Weights of a small GPT-style language model, trained from scratch on English Wikipedia: 12 layers, 15480 steps.
Each number is 500 + 40 x the weight over its row's rms, rounded and kept within 0 to 999. Layers, rows and columns count from 0. Numbers have three digits each. The size before them is the row's rms in percent of the matrix's.

# layer 8 MLP gate, 448x160, rms 0.0692, rows 106-217, columns 0-39
110:468572495488426538462471522518503541504510478459508493523454486523510505526503525521471468537501472503440641544484516401
109:588535482489437505427437513539466470475492528476476475450456463537508518539521458533466460554506551462513514554529516465
101:463519517431508570424472537480539510476564537480489559489480492593489542454472455516483505571536532502504495553512453477
103:522536524498490535545496411501514622457572489524512465469492505538440516454615480516474455532508459488500448531502546454
108:514502469460537557497574425513480569516539502472539539548529445572468499460473480544474497521466488544502526468528492538
089:491503592508481526572462543465473557542529569542509534490464490510510558455559556483465473534489455511431585417490512505
105:475528540539460456554453430475524474440458577566521510468564463475491483555500513551505482516542580496465580468503524522
100:524520553551551523543505496501447496437504493558520404505518546471527537512458591464519424470567486455524485499414593475
104:463518473550496446486455539491436466465527562523454522506528504508509499408584492472550505517439498544498445492449552572
103:486496518512457524465508465544482522490553569506499578465528533542591448515543464501504396554551525465463474526461573524
101:437487479521567517370529524558538557480458550579479474453543537502544519440419537495568484498513509585495548454475501522
089:526538491539463466533569514495545489466519574503527422480470486504407477571497461490529474516438513505491427472491504472
090:523526445516475522476481519489556486482515470457470450521467488488442426519524490491482490492505573469459515484478526449
101:455519543574481540516530525489502510569506465447578505431514473508468513499437533427450538563511539491527454572524542520
094:453495502470536482446492519583507502469490477529388431519516594554536479529534463506539497448502508513436456494525523520
096:582510552537484544494455540459433508482503500511470500499536466449456512508440524536441540443440464511499492516528613538
096:480502460514476542421467506531375542519523496577513553485519524560513462474449456553527525545463440533450439559512463484
094:505469574518530586486550481616469495513481507504556498545464526517455471513483498533524487511421531553473540531483500536
095:510521485533516570512559506534465521455553441535547551553543478529516480491493547471517497541472516470487466489575540471
106:423485520474569537593553510551447474544483434519496550547430484477492514569605503480457593495466521569524491504511437516
101:526531539482498438475472480482489445495634456515510518530480532525501448499486432534483445502461409594546446475531513445
102:528530547505470429557463531429516504543561493488515444451450521420492434477459529490511455432555490462461500476524473586
113:492549454446515397551481444454478433493535464571527495494446496498534466544501433507450489537431493461497505532506476540
100:664522476479508488454444473488494509535534536471531498445558458468583532480469511464561458497453501515476580444510482531
110:485566516537548522445458430473540480535552502523444516465456496484501475506558514493546450456553507480561472501472554479
107:558563532518523555507432533506485487545532502523539464448522538519481535512523547567487506504540527549521496436546568448
097:543457516496433482543465466549544543471462518446510516409477452513435466525496480528505498513416483511507523570537490484
087:514520495479511464485425509505559556487501437525503509524468488501549497478426478537484569438555516501443545502528564519
103:458552585427521536496506431467511564580556531465440482493478485490400504501550552461442570518579551500493449490505527543
101:489515472533491550549435533524512522583479506434471487492508492522445533468489505500516524423536454496503450433473514539
100:524567430500533508498507508495527525498528550482480480509514459516540493556569452574539520518578543446436403510491527447
100:541530484484481531523531404497465516403406547495540488462439494459480456500534529515545477514462505518524523503450502482
095:489428609481449486527490545403450458481520495493459584530559527467435465532540503460538461546530505529470554453468489518
105:497505513424551488505454464510527540497514530466506447471538478508472487594470472533483465453511480507519508553496479496
105:452471478475491469484500466471486500491505502570453488598473519497477453556551479484504499508518473565468522473440490545
100:499486470481521481456512491504510454432537502480555491452496563543521438521397488446449467518439486610528530484565508540
098:455515592544499544526514544511503545521516523440457558575579544552521473516472505548533499539590490512527584524464557461
097:453483476516493539458519557460491516443507541557473544525529469542513551489561557464454518600508500532515436500505567543
092:545541503437430474525475560533540499422485432495519496492510546521545501489500435491423473479510481475455503527459577507
097:520530453486526518541520495508529544481494471458546574532404559528476501502511454441494466469500447444464524553571457496
095:454522607516495506498526490489575519516544471506404543521521506471448488561514500477521493504457514531414499492542537531
097:525518482499419553436523466468514547496519494561538427490442458474508463521551457441514512482524502547452422507506439432
101:439515533535495499477467579527523545506485429449522478603524487484559435573492507467422492531508544524553449449462539479
106:485466472491545499474442561532492588519459481542466591557399577468487473435531446514530501503573439451499462501526512467
115:496532475483506549453414503527520507443497533470537413517509472495478439485572517506459523485477431459382520451438491485
092:504551517503485499510472480549512493475503535529479464438543511438520524433499567528487572491563576527481535506488482496
105:557429476500536418458547557477539503488430446573571492496516478505522547459447554435465541508577446480507483465501437498
112:513451528503507444526486510454534418483513524551528464537473514511424496617458536469445586483527536509543505494499495438
107:485545556531489476488520522581536431462434473563557560516533503405483551525471464408375552529491556520478479504482562551
104:543435497562523526550492552469467435444472505565505541458415553482462493448483457615493486434572499441514491463493518472
095:488447457518516541515486523524537530561440590444492528509404446464519492548472557446514445465535532517544458487505530393
105:450531520557476537472528555568521581447556447551523526499503504485502448528456579519497500566549461484505542542551487521
092:513564479399489496612462482524521502497494529524500521572525508535538444443480551459538508532532523529519444594466564496
088:465463495586532548464447553479512446442456491499501515567534503505507572514480465444527512512500545504546518542510548437
103:473528526551521518486517498472393526496444509548459483540561533429499496505509485539443432460455443541449523547423470507
094:493456508493519537497535517541513513517476528512526516400455547519468463538510476501532531534523498481565482571447528552
100:488470555479503473452525491536449500519534546470462519487524525509446536555501486483496529451457520528508506526488508584
083:451496523491517499482579477489547422502483504457532504440544536511574428554511486549496534509513507540439487486531572537
096:571509509517467484522522491472459532484520516473430481509533511510527550502508533451573482486564429500475475453471550490
095:475517495535479536466487548481468486539492500528560542525451481511556446523462531460500560484550507547573468475436512471
104:505499476545489475533517540514437502529479420480467567549496535516518552474524485488512558544486528534479509434396436561
101:500448472490467467452466451502544537464500532435495466456423477506520506505417389569499500444460524425410509583416503431
107:482527555562550560490485443514424567466513493488507507446534495490453468499580451539546541546447440490505507521404485483
095:458461452540425483470482554482496487527508561444450433526480466462492497486467475529498517500488474526457550521521492573
095:431564530543447423519529534523518443450519515504505552498461473531500520460532528513474505511516537437494496477512536552
104:587514486496522434501491482486558449524551455470533477549546445469476516490473496462531553516494551557500510506556508511
097:492449470468596448504439482506543452450533512490534486514533504530472460534475530468469524567561519505428441498482536486
114:535525551496486515472544537449489491399531440571443490486471504548464476542499460495481525487591549489452479487473516454
102:458482534499492472496505466569505532486484473499385504511530493496494482506519569412500567512477483573539385592583444492
104:494516585479612447477565469519485540520497480506519484482548547422523479503519529535466508435504547465527502477506499506
105:503422460446492496507546493489472570493496513468486439559512494481458565554482568528528534450462580482464467534500483545
105:485514509438499573505544634472510485518499549572474562584504517472501537565460506390525525478491535559524504572436532573
094:496438559505537501542411562551456490478497511449402497514467510530504542508510505432559502472507510525454490522493435512
090:454585521513458458569532510356509527496445478533499465453511487484447401468491493510482548482483505471516489482511574522
098:519494474521514554508485524452460447522510497479501519542520558490515533497553545538529541530481493509563473539494455515
097:507486478511516566486583574476601487506471522527534579517450534583473597535412492564574460499473530519522532477540473475
090:467567536484521525518484508522562486503498462523471551502477491504496486494454463580456480456461484520551570536448451444
100:493477452513471461518556520483452498514498484534516513513428530518480446494451536521474427458559492471515521454526497571
102:478498500548511583468559588571495496505493495519436531528450526519488508525399487511507553489504463500491418457533416515
104:519525502455509480488434516448562509496505496523532565476473514500443507513602554465500466521494541522457466534458545517
099:503509474548462530521525474486478564512520531499508477453521555499517534506447463482473493438519475492455456517491544556
106:486536518481530447489539509603595410457488558540468487542462538495395462536553469471483417466528428525489499466528498536
105:487484453518481516480480431453426491559457444440539499601530514501547473507416502444496494482582496469532511438477438442
103:459494559466496587508512558464446492423446536529508496535492489516595448483519527526445476466537471549491468482495538508
107:525531481509493581472544524451462562498507473557457497498542493416483517508464543500518544492559495523547555417492425450
102:515489570486494464491504512548477510555433488506518476520529508473529413587489523503476492537481477534537374499455474480
105:486533541540457557475499477473419555459578484599527504573513514427456460526527434536460508489537511622491403497510484487
110:561532482478541480483490515530477483535460463522624550499458472504507558536491508468541509463530390523498486483512507557
100:524526605485486528473463553459537512526510481602486497532525522443512484537562481520460485507465524531406496459493482435
100:494541439505510488481519497520545554521424462472488483571491565509558499549531583431519501501536535488517515515469444456
106:535522450460434491478504525496543538454444586551481449525468539533479514547492515524569450493537485520520512523524543536
098:514479502479509512476481528484594491486521362557520446526479598461468524495455449488526517481496440424533446510469443516
096:443486544489481533411517470447502484518494476569567495493497571525510512486461554464500513468485551456456446533540513526
082:432533558538517496481461500534521555476523512546468531490456584450502537455454521522491521549515374564499501490492539399
087:430431464489487541508436446566516422477489535562502489482581462523454492511551486493484625486502429473479556541512519522
098:503532536475506454549501509503521528509515471471555448441457529506424502492528463416537457530529497427504475535526485408
108:534453510474482474440407493511510507428478545559556457527458441479442454450433555556493573498544446414519510540513443521
088:494522557437539535555514469468463428483525522538454473566507513482488468509525526503486505437474468490471465503492527543
087:517474542556496501467505501553487456489533485525517550470524447434508535471447514466470527555481484462485464509498436492
090:422459405514487543518495497490542551591505517463507539499535500443489575483485504499541554491490442539515493486491512407
112:530503558488491516447507478472513498431480504469491567549544536499526465501473478535498471453564452425487481441429459435
093:443474515476461499496504539460489518595489527476527582544412461520467485519538574476493460490490506442391476553524517493
094:514517494553531541490527513531450517564517591520426611526508464485512509478465510501528506526510407429561516441458561564
104:559430497460510526504451461537546565445530527475487506561489464507513443470503576445513448572611432564495495478427444519
105:478493483522435451523520455455551468585465488540468445501450477584414499529458511522509467540558487440538468512454510543
103:496547490480480524426525483513547497531477498477507544447509484487541486419499496497480552465416580567455562488509529472
098:462479456519490509568514547479493504504453544542514589558529536581498467469451476500429516443480442546505446476366456448
096:458472478494521581441619483465467474492508483474565479517546436510445492459541475439540494472487513555518467472541457519
101:428489474525503554547499458571479515449545476479515484530506571445492504464448497511561480497545520510403510569496480483
100:519465559529480439445445566427485483495448462542481533464514439493498489442482524570516533538511529448481467519476490491
094:513509505415446539562494493537492432530507476501590480535503491488453448471491527511532498498499435409550557492516460448
089:533487530406563525465506509458496459565509536561499481517516477486555509530473461525453501528503545535551503532573428499
# layer 8 MLP up, 448x160, rms 0.0706, rows 106-216, columns 0-39
096:558492521476531528493453484469427541514486500513458523535553508538443476403449522464540546508491446519473526427449574570
103:480441536558561488497526496419481587514483479512512472484522483521472457460500519500472474469498451448496464453482497498
100:463459530467500464442506465486525553466508526491487579445468513571494603514529471483508552524533504487493493510536656521
097:562552499506547517471560491533463497463543448467391496553519484523539468449505458475551571511518539428557515576463472529
105:531544561529560434469449477406534510460483456511497483506502543465491476464527452475516623487458538528500526503500467412
092:457484511463510514511494561538469471528488513452453477499492471460561493440520516490484473432452428489489516540503546475
101:444465530501502519446478491510511502444551562564469519516496526536450507469483521519503530497531472533502500529460500521
097:471548481542531569561529514494486541499474514508522491512567586521454486437399527549523420523448494549536519478429544496
099:515477446501498480567540494467501515540445465511556487434492424434494470543502526518569550531481545578540516588518463500
109:458491525487504539523480482431428500518476482500451492485510484571512541512533543495501547464525526536476541447523560509
100:531528507521549531501507506456458532474490561504475447508450417487507479476480504497571547411504542545497545462452528539
094:487548555535521470448512467542543475381542508484481489568526511467563525445485519525522419536511556531431504500442542451
086:432496615512506520447533494491564548526500481497538507491547455494503502577537542508498487550529467439472482532491493509
095:511507492468534457515503501515497462528552505454505461486550503509478559516430485529512510466475569517487535402499471548
093:512558460497467561506499492551470543523551495511514454520548555433529537542448567414466442513526505466459470463453478520
095:469430564474510517522515489547548534513426506387450464491497458564549475491515533556584510547633506568503541559525496438
101:472539505564492456536470552471544498463521426454545549460570521501533496524547468510502541446440585545484578512507513483
100:484468475468567475507474518477403525524577541527493499519489514541435521437515564474480444533514483449524565448583442468
095:537478517473561494522403468473498439472431553400474431459478473532479486551534542482470534568473518497485518528576476517
100:499494485506448486482487505581421515536433485515471519492574512482494476454494486525512474570499536497433449475544546465
104:463583474460535510484473480469471534440480532487516501499486480510526562461473521512498524500461573457541511597520548555
102:488430516524524506511462447497491548425487559465482581481456470488525441505429550485434483561467493519427466500503468554
108:420514523440538448495524428499476448515542571480518541451512551491498488492529534467536530488530505538529566502517511548
093:520480486455448551444448504541417470440516503456478536578495512522527558460529453497428442466437478513501416491540589432
103:504531451466528561443464530506485474531530463506466546469531547562414516540545498565563458514513493425522483457485509478
097:513496591454519509504386497476479491526544429558441524481488554470449539500523604512526552462564454553486556478498555574
096:530496496476482452505490514556499520408533457492490486407490496534497508503518477515433516471400451396527512514396494518
089:488524573446519451477463431474496509566531470520517512440400464505504502525509466544549564514515511533431580516520487477
098:510491545520507470484514543493466535462525562421456478559470506460526556464460508518500508478500533510480546511499484415
103:523473550425450492462499520548536521551532467482479479460461423437515510534469494528532449495477551443524520554523413478
093:499485493546513519467453545478484454441468495536538518504416446403520505529499489451497479483426456569543501530442523539
096:484550480472445546507473498476505480487492449527528487495565533485509501478495551489438472426506470504444480462486430513
112:494525515576436536528495447499477511531465549494515433489547486490455459548562534549474553484534466530461478452504480525
100:533502469501488492554438563460557524512491466549514516498477527523435473454518529521559444495501520450457477511493477506
108:453442477481551556519511477434520481492471445517530481495467553508520512576449525482514513454452467487570488432506469470
098:441510465502461469544489486466469525526457487460470477480462508499498473451520584443510504501560468550479517533495541568
098:438552554568485516513558489458519546557452496507462538550485494387476523489504478565479515524518512456520579473582480483
100:491502477507544515519500426528421466530503484499555490481479524422585460509465479520446428426423404502477531463477476559
088:426578512519520491482490509542423534549519556568530507509503547496470511518507454490490459460545474508551475508441501558
093:468497455546503406431449457515504471437549469511529548509547472504436542549524528486482497468499468491474413438482518522
099:506550586467444529464518524570528424494453526485457474523547472473460562543495473521443492506539538554471549485454411496
093:508456522499510540474484523465535562513559522572476531457472591483552530455578487550524525489458400489490589552564569458
102:552514518484523448505571479505501497551544465499486475468581530514513509462551525482458406471601505473494503501558453506
105:546535498479535511524465529561490468520487562501452476541537537494548503520472436520471532469576458454532473490448501511
115:500430475557497490528489548498426520462510532444586452488431474530504535479494554453530529534399538506511490526471510513
091:507473498480507464475501417522507438544508522491555540520478476415491471530527482521503474443520483473538592509485488515
104:619522515524498507506540460491579421488513522475485509501479520482511523476494544488549475474475542498486476531465539482
108:521495486545487525549469544503570490455431489414454568522475523456497480489490552461509394498562546521481477465431509455
104:531527442525464506461544546497435473469501543489487564477461543512495553530475546484509444480516452425472505556454533490
105:552489458499496508503492527528525459469446486466539414513477543528561434515487518440514440523504539587428509458433434494
096:508512521578500483545492489504481482494477509533509471515539479448467533487576528522442509501535542491504508528486576485
107:503540570526576528514502545521412537546469541559526515550535511487538470563500558554453513466546514603424572493511509526
095:514445567468488460470450465536422493567451518484489478500555558477526521519523495482557472509538534489527473507556449545
092:549378515542460500542462572526442412552510434559487500473459531508556477501511451464527542585564496490478482529454462508
104:472422557523507577531525503553458504540499543461523545521531500513518467548521608492475484484431470496485487508510486534
096:474516490481472491508498525558478426499585440458469478442519505557522464616547467493557490465522472569538533559430444502
097:503546426598457544498534483407457528494517540511507518534531481489507523441483509515487503502489469552474504441526444436
086:500513492466576435464423475484549500557558568460578524560472531447490518451525543484560540509485465485458457488462501498
090:516461521540523453445432545442564469476477425540562430491502508600458437446428424531470500421437525440487476503408542466
096:498523518431454494502494495537462508453518484535542546472551523508489484443487514450536518516529511572526473507491537494
109:522549526534436510525515557492514507463583440544460479486510430441430412549514438478449525566455491503454458520563498527
099:477497510541489534440497438540497518428480467573482441505473504466522515505519504518468426613477468583481505473488505521
106:426579465505463504487452431493441515423465541496455496419523510429465452478548416498531504488480392511471496555482484420
097:530522582481538490509472521558496513505590536485550526492553478523492548468545571448458527496517474490449449487519431522
092:509510528537493525488541461469490501489550481520513590477530487486520446494465504451524556537528464549515556529458439503
120:518449476504431454520556489552487521462550601450459495417522484528483475451495527466516515494525473545471508485477440507
101:494450448477492528525468582465493418508485448505460532475524494524538553506408545547542551535513547511446488494520487551
112:527459504498489546460545478524494525530498472474501499562470507534453495476489488492545552453526552546574537478516560450
094:542456525492422456551450388462475478453561553539489517486514472567522570540439435465505527507522528488443506484423488500
105:575585552534450555539410494471512511459449530474480530499453503542432466488415421544483494474508546597436497499480517488
101:509489455472459462508571497571498418552568530506532572497498473502557454487493434472468492584542505514500559541489470554
108:501561473460516495499474469484478514462487509539487525551418531529460539492503454427506518481525483623542440538501469513
091:438473450510532537453537494477383483461459497476463485503496520469516499538525427466409461524488510535524534487466509450
091:541535560420385498501508484492551521541531466543530475576510453493525500502493426475525471540484493495473502526559466488
100:503474523527542544465501642514413463513493488479454435493475492469489510455519520488550491501476522509497546495516444479
095:521419517567489467563559455448457493441453537485474527458571499464469589549514510550540556513555481517460479500475540423
089:510475476488537447506499437476423484473520540494510505548479492529497505471434492437454423513570455534522483508472526432
098:494460526493522542508520481532490516515554476415510512443483451510467526495480532415451496538445515490514471570500487367
101:515472481548468517536501532509518480509463542564552504566489508582493514556574504480542470420482429495515452547558437511
102:516537540520484485561473508481506478537471414542550524478486499416467508500520475530536589446512445470503494447448500512
098:446529510497563497464555403516450543436512478516490460553436446489494544479562495471505569473534513512517478474575485499
106:530572571446493448434512496486492516523530525558478520528479446512449510567492479443464536521543537528577474505501541533
109:538475526524531473514450605525487440499475583537478470503472509498453456522497548465603431523453520502504396540534487512
105:452522460470445540429494536496589561510461514529444520519467476481490497543536464495525525537503497544573499488505450496
106:493506502459523517500478604536431497458573555486514526500517483449472466592504501469452501512567496435527514526506512510
097:550538423505530516452497441525467537515487499513423481493451493473542489474511503568544429506482492593538496459547478463
101:436544489481478522448491450513532561441473473391451571557536515518471532503532442553460520448357497522442518493491477462
104:527445484475513456480460448507533416405472465487516499450440422476507563507468473537544478465457521598501486449470511547
099:580515518547439512494488417534435503413513473498476522573525483507599505593491507572467490529483492516573465536532571440
097:518491444552480519477488504458425483462551591540535536499500457451516465417438495504500493508508515469433479538511463543
098:521552477514398526502531496504562507475444547486537549570529608504600483482547512519509526478574514513471575523505613483
098:546510500524459498475549486492512503499480588523481557546520567496539515596474454518552443488529475414446492495479535569
097:516513476559461472534551470527546548444483473419524505449489503627480514511499443547516480480456439503512506461467525496
087:440537402527509488544528542497513525542477503521518509428498517424490547476547508489511507492498441533489445470434540410
096:506500533487506466591498458581470513472497532476432509502466569471524448532532509492453549491533451538523552440486507452
100:432444514510571415426570434479502528485479457546502484547493509554433506521524472385510457531524483447458551521492524525
104:440538496485498468497593494503541541509497452515498495467542469448458542504521474497545428523530511561505501448448491457
092:449560529625547541567487459480479525429492499479480466481503551512495494435436503564488472544514486457438510452490390480
096:457520486492478516421431511495555530561540498498500456389466505483509514470518481522562474524448479511464488584518516476
086:446506522470496479463476556516531514534544552543455600566433537498494514458498453452481444463515532533552452494485488500
114:560488454503491543495509502575465483509444490511500527524516531496502466494488463487458492395489497531492470496525505495
091:495536530616472467561520592488496587473537531438504488472505535474511479541509504516579465572442473592533520506528472522
096:475500485521485536644533482570477535486484506497432522463547487447484460487586519502512552513499463533501511505532582524
107:431488538507512511535557497473530512510553518486493479520441527481544543485531536561536530464472534555503539487470462501
105:477536453463442483524468529466471452512508507467471479468482531435462555504424492554457559462496533441518491479512596550
096:444452598519511525504532566531488510502511491501528553489435563535530462504511496463523515520561479551531453580573501530
100:503486516545454490541480445551544538495440550558497532549458535484487457524505562471506451493504505428473521499418543495
104:452448484511535477529574466521487579496490494475467477585476419503500562539472513449482569547447502589540501519520505534
100:486518521475485534491556491419452519539563505474549504489588498480468448500529477526465549505452458563477533471464477466
103:448565536544522508499478458489480515528488472545519509538502495506538540452540458493477524494459544507563530545456494591
097:491461621492564470530481447439441564469484401511427492527516492481489479511553504479550537563443535562499467463473454439
# layer 8 MLP down (transposed), 448x160, rms 0.0606, rows 106-216, columns 0-39
098:497553475483464463534542435450514496484554456531542458513530479507540563541501532556483528538536456566500465546493435424
108:479479478551524431526543481484479469523459526464501520499466510500447560512440514479440522485556492489462559447515460494
101:541546456609489571494521513482516477533499511493467446574532472457504536518454620542501502512470458441431551468423453494
098:432492437545558456485489521592567440495483458518505524533484564490417456537481527560483464510488508486502544511483501520
108:485464543535458512541515553499524461507479600521487476500525522532502577536527497526533505515538535545487475496550533513
098:500538416516468498440450437563493542435499482510582477511489469554475473417481531550466469593499549519500505450545474459
102:469510518510518523603510517529509441477491462479554464444592464498517524519461466491555567485479531436477551444510530543
089:468468472521518532474458512527525452534422539483549457473543462499480500601496508481445513502469511434463478519505470483
102:527496615498569491478434480528505485510415518541488542579454527558512548556498493451398504473536470507464550460524508475
108:451453521510448438528506519549516506487521445469520556563513536467485585447500535464488485480476424508591548517427473544
107:510560526461439513548490428476553459488470522524517495437493575504486559484524476461465473552553446505498571567546529469
095:556499439488464500576508501608543523537536486563510550473540464554414454515464471511497488545484543533553433415445428486
090:537512440478469485395517424677498543482513458466477506437460447550578486472495503502412505504432515495454579480550568462
102:528508540527459554523559434590473454490494506434515499521466442541549421517492527446474484555482547488525554518430525551
097:459509588530499524525381490546525541457470484500425422460448390583518467469502475523533489476425474540457569553510524504
098:541501533569504486509461450469453505483536509478536585512476491470472520486559480474451487478431545517502528446587489604
093:465516527514548487501532469480504509471477514518543457477513477547444557516444498555540521530392484557482446584552416530
103:581428473450515469529496532515467526494522482509519578532447510450604472452506484483487524547507514495584522543549620533
100:487501566532477455506472496460474510478508447543527502510504552415473479490466473473452522474429498518522565489571506486
104:495482560541476499514530462507501574516468517560531459581449456464454504487586541519481499474576514465470417475467475472
107:526424408486442520530518545508478486520525403467525484460501424451531515469526411474512457481480488450507487504469525525
106:479534512457572474567470599529508460530470549519486455497496464535503531498510365533514495450513530445489497474506525515
110:427481561513501522508506508429507545450407441514473495490463526496500520618470495477459488460539505534477515503522530544
096:513504496558494438519531505506553496521568479512573478429477437486530537481493477557595443546466516526505479461486529528
095:520436477413464474510535516530545460482511578597450513493459520574544514510507393531459533490542435497506500507474427517
091:439514506470525434486590469487486506525422571503493447497501479506568473550410496526485511520491482465538546492509431502
101:472499512510456558472501570529477499519458555489455484499489463507472481426446553552518532561558514528469463539549536471
094:488466487561464564494490499543428500441466498525465427526507557509528520440567455440521436431470528462591408464458493488
100:518506487470576499461428396549525516552508504514462451433487483501394528543492516513514513467483541563490509477502534483
092:530446494454497520418492486508549465494507497476489565504504465493518521433514462529486515479523449571478605504535484453
098:422507510465464544542476475510540482448503508514457480428478486564437519486524540509490464481443514598501479485502420565
099:547455497527552525455492462524474532506546475454592440486474476449510470501551454508542491520446553437510423511480445499
114:496600453530484525481456473434552496509498560482520512590558486479539505508521486559419540467484534461503559516521483496
094:479510508558545519528561505382418480443511472444531519507462511471540473431441524429494523608530523490475450544492574530
102:490490499463474527489576481478518449543428458536468507465457541507506538446601568460574540481506542493498544482541559476
095:527438517463519513500453471498526569463506522483469498519516502443526474559517470619596470429473534555526539516519464448
099:461511468467452466427510491487510455468465507540543485437506550475521531535492591504456502501556493486468428531534465412
097:456480510501563452499542571479484561396495503511477530602424466495519491509446415508496536501505523471528488398514519526
097:480510492460496559512522542448538443490467501471427522534502546515521421513512502467461461496509476488372527463470511412
098:486529468436568499462502500484462523479493501512489479458487494459533465578509469518472498480424463526478595499523460458
099:471516510539491481495485500446487545500529553422464472487441504481496478501585555514493494512410501449503586464493553530
086:495495453442513523689453531496559484499456456518539498483546492488420506507537498433544477435493512537545466427447465490
094:565509490493488474502519541532503501487455482470535509445504492512499541466540575598479554491527556473452572502536503531
099:495406565569425525552564550530529415490532520498505479446577501479505488535524623479509508510468514511525505520521517445
113:481505499477524467522545463456531458581475480507423518469584520459548531548388476532525499414448575445497521554516537478
088:469463433426458526543501467507423581529514433473486484528540492491534510486481465507521567480461504496419455487618457499
103:495528515567548477529503502500466569486481490535543606494495471570471541528526606429514489506494535584530481516486502462
107:492546502457488498561477514483565506527482467545494503539492494429488519486471556472465449539554545476486445529524515430
106:541531531491429459482502506490501446445499503521523483471533409464433460535484529454527471523471497503518525524552515589
102:518444484604421493435517477483478458494512497469503445510498471439498520466574521549543587449526494499550481525573514523
095:561494447447477496469506557529521505573485480471516565505368545447505509523487574412559459503524578512555471454532423484
104:492499518450523555546474518427581456526488509477495570508475459444494456555594487461484533524463558496450496512422503492
102:504587474449491519498523498510510539497510535502534551468402483498502510498473526532521476428438516488556538470556517495
093:523491511423524536502528478451553486458452582471517421546493524487556534382449482501440429485436561480511546486462538553
101:520527452494511471474499443570579525458423564484515470544488493448430425558526450595563486490482499498510501597496550505
092:589456475507472532473475498499552498530507486498480536471500498532541578460517461511433468521517554460471514461548495534
095:444380553442497531454434475537497505477453512497456502476442500493464485532486478516485544493498539458467478555555479554
082:525495446486433482521522502492477533456495487548564509548503435488461512482459459527490460541459512511487523557566485455
091:527589515552554447569533492493408492419472521551476556510529449451541513495472435453616504564475499445486524438524533553
098:486484528590460503478523557514538476487513488529490451510452499489465493535508516432489483450471486503482583533529498432
111:587533468560551480501472521519561548499472545529442522488521508499470502473452486575503552450450523472514540571560496492
106:516495583546579460522541459474517468483429535455536413502492476529539500459538465501529500425419524425446497543427500540
097:513511492492507547495489458433456466494472464467482506495442511535542516469446480546465477521557494505517366540526508501
090:443478446539496454514526509511482454479451518502434536493494531457463485531429453509485482536493564575535625470517518515
104:436533478552492446553572515536519536496551449497506473500480437570484519485556583482494504495465523503499584494474529479
115:438524595503468481483452455473499464498483516513490586499456478473431573497508515551471544514472520447412488507541476471
105:520504474505543521550527439510508485559517441485495516513493474521469503482540419490497491422480461472515481480590524512
107:420541464466523488467555521499539486528458467523558465479460422486478536477490444568418514482508566519485524476500444442
096:453550433542506463475502541469426513474453434486592593462498524469481477518498572588535506542519483523565417600576521478
098:468548451460547507511539513503493483455470457576466405515573465504503455494562566554514561518498503451464515565478534561
097:483396520536497477519488476505448580493491426496532461449560516448511496528541499519498441526538550610460415460499490510
097:400467478436472550454568506568487557510572514446405520449503482475560507505499470496451519452495496484483385516516465437
092:483427493491483539547493547533569511544465461401509574475456507503535464464498497468549477395579485503511476542487472511
096:530422443608583556448574527509471452459417549460490543490490527475480557520506602525428491488530501487551532429531523535
109:495532580559515488493500526517543443499481489482479453472488449466452483525542567472516495444441490599485572519559524538
101:508565497522468538469500582470545508516546515489496558537520521526501443493474560477418507542483519501470530569520398586
095:511538537473426496453492534553500579473519463502520562536564486532449446573519501544491462471474517558426542533514544506
100:471506505509572486504525548494476486503570526460437508509489588462568439483427564565530513549527517488519520528582501510
097:582485506509528524429532497459472510496545527525449522437512420494498430455465525499469532511522601489525537521445533454
089:510504497544489503460530513471417573447565543431450475505475506540558476505453472478438520421515464500518458486525454470
097:550454452561469498444531572545444472527465516486485477451506500542490459533454527510504490551509536453522442500451485407
096:566545536538459495547526493497457533494515459430467470492533509459528534479529490443592477559471479479452431479499507479
109:514611456462478464462528467562491495497480570450513453495497481486465519558465455488435578485528515378529526485515548503
105:460471510534530474469495427461482613514471522495497479360515413479473498496462487450496538470448473493468532511588560469
102:567536541482533419540420534460463416491488499528470564488567464511534521533490523594386498539491496618517565488520556480
101:525477526538540577486503550528543523494443506522472500559561488448469471533528493454451506514493482467472424457567513562
104:531517488537512512464502536611500452559541489528489446517541531542507540503528489497491533444477516519552452512550545466
104:505568477477444503498473476373473502402532523514457514511586606504541492464480480501462500528503534518464475458477492477
102:491510541460541512444577506565544510548521528441509480431579432484413525460507453429488531426461467503412467456438457468
100:519499466463519563458489501547505558532559470449451569451537540514505554581536518546511482575491462534449548464520474585
104:480493447516462491479517536513466468432516511464453515552436506525542531474510466538541466514530504503536408565520502573
101:495449513451505465514495499446497512550545542460427540504507506467416604401470508590479496514507434537522424489574519504
092:488505486456562555491572510530482494555484535547521490533491501498525541471520476483557499519519518545498479468530482488
075:525421518452489454569467521463509464473432460472545465582507395509552484499507512573523525462477535479528557482563474590
100:474534483542510552481505496402460526515560485568526559484507378450469556525447446517448497522506474557514434538474462559
098:540531495502490524477461483651566470493508448465545414462499444484508412512607476439507489488410443500440597494527450505
106:531487469473496490530438501504436481488427556461513468558510466567474502455453532535415607479545427469551489533526496538
097:551449474424481489499531515488547448596507479587506539479530466494505525542517514437454411464470545521575455511432557531
095:566508545509483513561509512400555464503522542526533469548524502539479484468511540460431552393536472482516594426522533541
086:544483537539475518462498475438470476447502471478554460474459455519519498512503531516440521527509517412443531504469461467
107:514449456441545568495485459463613483555466529476427545505495487570550538490511522587485514494517480534480440521497445483
091:534525514434547523406554430569546513491547552527519539483447459511490504402538538547517559422479494451429503517508509516
090:485510487426498489471470527454548487507483474584544496473457533503469425564461542444508489455538551496475453500488450453
108:465497521470531453523462458425538558525495439497561483473547528493505442461464434522523464535520572551431462542403536485
089:440524556517550444497506519452547480467477501500438483546530566497509575484455457467524503499468537469454553461529492486
103:527541504464490498567519445588513548518492503545512476442477436497425472585518405579503457461474511471408477499583493552
096:511504522437480503493548525475486460508486429509498478400537524445503464451539554438500531550462574464499466548600496444
104:460504552503508536527535510503561461461558537588517420560473566402424508484494519475536523511481428519581456536449503485
101:450519484436583454536488467493513514415521507483540564526464551578516552521503463501484444455462502477538594546519513534
105:529455439424540470482437615462510464465510541504502490518487495548435466517492504432535568540538530487439416498586516461
095:458522463407445492465479514556528511494536531470526527586488457486483483456507531439488452511427516464537588517499518470